Each number is 128 + 24 x the weight over its row's rms, rounded and kept within 0 to 255. Layers, rows and columns count from 0. Numbers have three digits each. The size before them is the row's rms in percent of the matrix's.

# layer 7 MLP down (transposed), 192x64, rms 0.192, rows 156-170, columns 0-63
108:089114150142153111125089146147131182139113148160121154130130135109126120085132149118115150132115153124147102112100135106153188099104139108149129138125123050136135131103139144123085095145090107
125:099125085129217118083110124158139111138165134123105109133094164151108128144137131120146074157111124131135107114119181151094096121116136145130160125135131155126146128149116154126120116095147132
107:128164109130117137122134095063139114123139146137144105126153135094097113117141156122165115106104117139104120112157158103076112099144119132131158093117123203087125137133141121127166136127099090
099:143084102114112142120140082141086084131123122139123070128146136095078126154129145122119126165111167109131133119092117153155135172128122122148149161150125101160101096129129150152139139120084104
079:134157073124134119146138120136140127131161140141149146130106094144142110142078126116121186135150138128169130102119121133124157103117144113081111118084176107133125176143172145176105137145105143
094:139150086151146129135082125120153186145158158118151146090122134125131137088161092181102106118115124150150130153136172118162161129098121115092129149127120117133187136131127126100134150147136117
092:153139132137125110135147128105130094154153122131133093127099107116091106150159130121147105100107141056084079075117118115085131157153126150135123175125092138113121130142146088142125148144105131
084:132106100077119121142091098116138097130127105132119177103100143105166112164119118099124192114103080131073126145093114101124133104130122119136129112103142117141101117124108147139164147140128168
094:105126121112132119150101119155137155104142111163093146114189148121139091135156076132113155088127166145106150154120140137110124122130133131112130091127146177153100078154106116154123122147116078
106:130101136144112158195136095139078107102142159128133135137183143091158112117138136163104080158117137098126104109145133111087125106128096169104127108129122106118155121114148114150126133121162109
095:135136169090126136123129097103115125127124114097163124120117184129099082130145096112111189118122136126124082115079142096136100145108120117136091135107158082159156104147114132138101141107126121
124:097117136119152161112120117142144159085129106115136161126144148084091123093142126112150092118141145158160139136104153145092113124116143161119128106077155119141086150081142135153104167146102092
108:107105104118077106149118108144100106105124118136115115150139139100154135144116117113104167126152136096103128119184176116181135140168143150114095100116136145130166126140120153103179095118136097
105:145122126150142140141103155129141072113121167157127102103113118122125162132158078143136147144155152142098125137165177160130076133128176148111120155133148126105086166122140102110137107108131159
107:129105155132119121141116137091147181098156121155137138125176134144135108129142113090191144147104143080116155125093145122111127088162136144147130120089134116098109086113118151109093130168115118
# layer 7 MLP gate, 192x64, rms 0.204, rows 157-170, columns 0-63
115:146116120107121156153120141129126159137140163109127109130145172055177121167116078106140139120135117149144094154126138148099137095121123126123157082125116139140140124168107143151162175156113121
114:128078114101135110170102128109154163081116104123127117114128131146123127164117089165136151089151112117153086107150117124182108068097121136140165094137146122137125109151133123128124168127130118
100:143098093135101120127092094100146125139147114088136143104156102115111155131096142196121172126115132129116114113091156083143111116142092126114096144133134118126119111157171076139133125117170125
085:150110108066162147129155121129133125109075099118140130089136130134128156110122104102109126134097126152117143187119126139160136164136160119141100119124097117155091101142064132103153101128140145
090:161112145173110115131131124101154112120143137112102175162135155123119096168086142118118159113152172151135124153137088137145081141151156142088104121119150106163132127139171156120124128142160162
097:183091104113137096133130105140145135082072125124136123143122146127157132136155131109166148116103121135122096106119071130168133112165122126065123124142133128176127122144122082145148108147117137
097:129096086118118112091117121105149153086175124109171121093164156111122146167108118147154128124112155141101144101134130106110107120081147107125102103149139131123069158148131092142096123137121155
096:160152127127121157158103144118123202136155140097142130126153113144117128150082073160118143123127133101115138120157128129110107131154097118133125083144162086154140122124137124146148126131089067
100:111135095136118145088149132148133183115179099103120147114126126111140134131142145115173143166155145172108098175108117146092149112136155143135143138103163169143102111099126136156162128105098134
100:117150152096179186110103087121129173090134107091124127124119148092188117121145108092110136133124153138119103121115120142093125136090142112118138078111111110156132113124111121144126144108088120
114:184139067122112138194110135140149158097130120097128179140161128146145175166126123148131163120150132129142143168131121117139100116150117141111160123136126121156107117163137095131142140143154105
107:152108134141130116146091134110109126077125070147143149130133121099100092145160121129134170126169151097186098149132105104142145125130108099114134159144152107147150136110189161150132134117116125
104:151134126133135096140166138154142121126086083115149166136156151095110119133087063171134158121116126141124079127090139158124106111133098131134119105166123091121160118174155148140126142125131124
106:153126118119111094099090136124139129136114098108117129106125152133121124131129089133107159139188118150126107171079140118131142107135149140143174062160150108143159080126130147133166128106124091
# layer 7 MLP up, 192x64, rms 0.214, rows 157-170, columns 0-63
138:109133127105142138133115148132140186149140155136124103109188152073137115129107073100130130124125141138132101126140159126090121121100143147131150116077103137091118096158112143171159136152101147
113:146174117153127166151138122115123143161130129075191117116152123079140119130113154151136131126146149106152166124128120097089157128135146100097081103133147133089109155106171135121132101130149117
097:138144146145120173119102159095165136134172075139139135104116120134124112128069134164116127115181120163082155169130109124097121147128110117135148126105167125101170113105141132098118121120137144
074:154109168135126165124124186123155151169127132142144104104125127132141104105191114111153141144135154135144160128083141117089172135108117164118071124121104141141133157131127104125108131137082121
087:137090113099097130150112094122113128136132113154102154084150110136155135131124076156114105099104120111139192115108139097108182090073123124114131149147153137105152114104124126111099115127128151
089:144097113108160085111171130182123150089071103115138122143128121139179119100128133114109149108125170133143101125122105097148127150103103150102144104103118153125136144107156117168121138155088146
095:115133151102123132161137145118071127171105099110103134146087076148133124089111155112119144154122101128189154134131126115124136135134147126123135132165147112138189103117137153113179149145131104
091:115116116144108157079119120178144112138089120132126116096129149119115116104136187079130134162111151137134157127116139115097158096101150106134115106140067127091122136123138108156148130173132166
096:109123122111107128148135105124135147139180158175167134137135144122157166114092156133129147134147061128123141175164102139094141119109103138120114145126143158061123116132164100134128157124135143
092:148092143130095079127190180170140161118116113152133157127118126193103143169134098132126132135131146146131118134143115160132134130163134132121131078091128133129083147113132125115155143151119119
145:109156187103120107063157093112122100151137136156148095107132167107146080104127133074152136123116154141135107113119125147099119145104145108137116107149159162092144105116129143126132108130099130
100:159123097133130101139109132101083112146166125196135124107125137116134133123151112154124155108129093119197118120114161124142079126122141101109143169146120130113168112136126112113157088147152162
099:055146158125131113165118126156133151110118136163140154125126118141132119118108147141117117111147117080133149150113114106116126125158087080093108169103141104102126161170156100126122149130167094
103:092130123131170111165086116130145183120106143107119130127117080114101148126101125123134100120102096119150084118169123182100171088125084110140096131122160098120134143117129120128134127157140135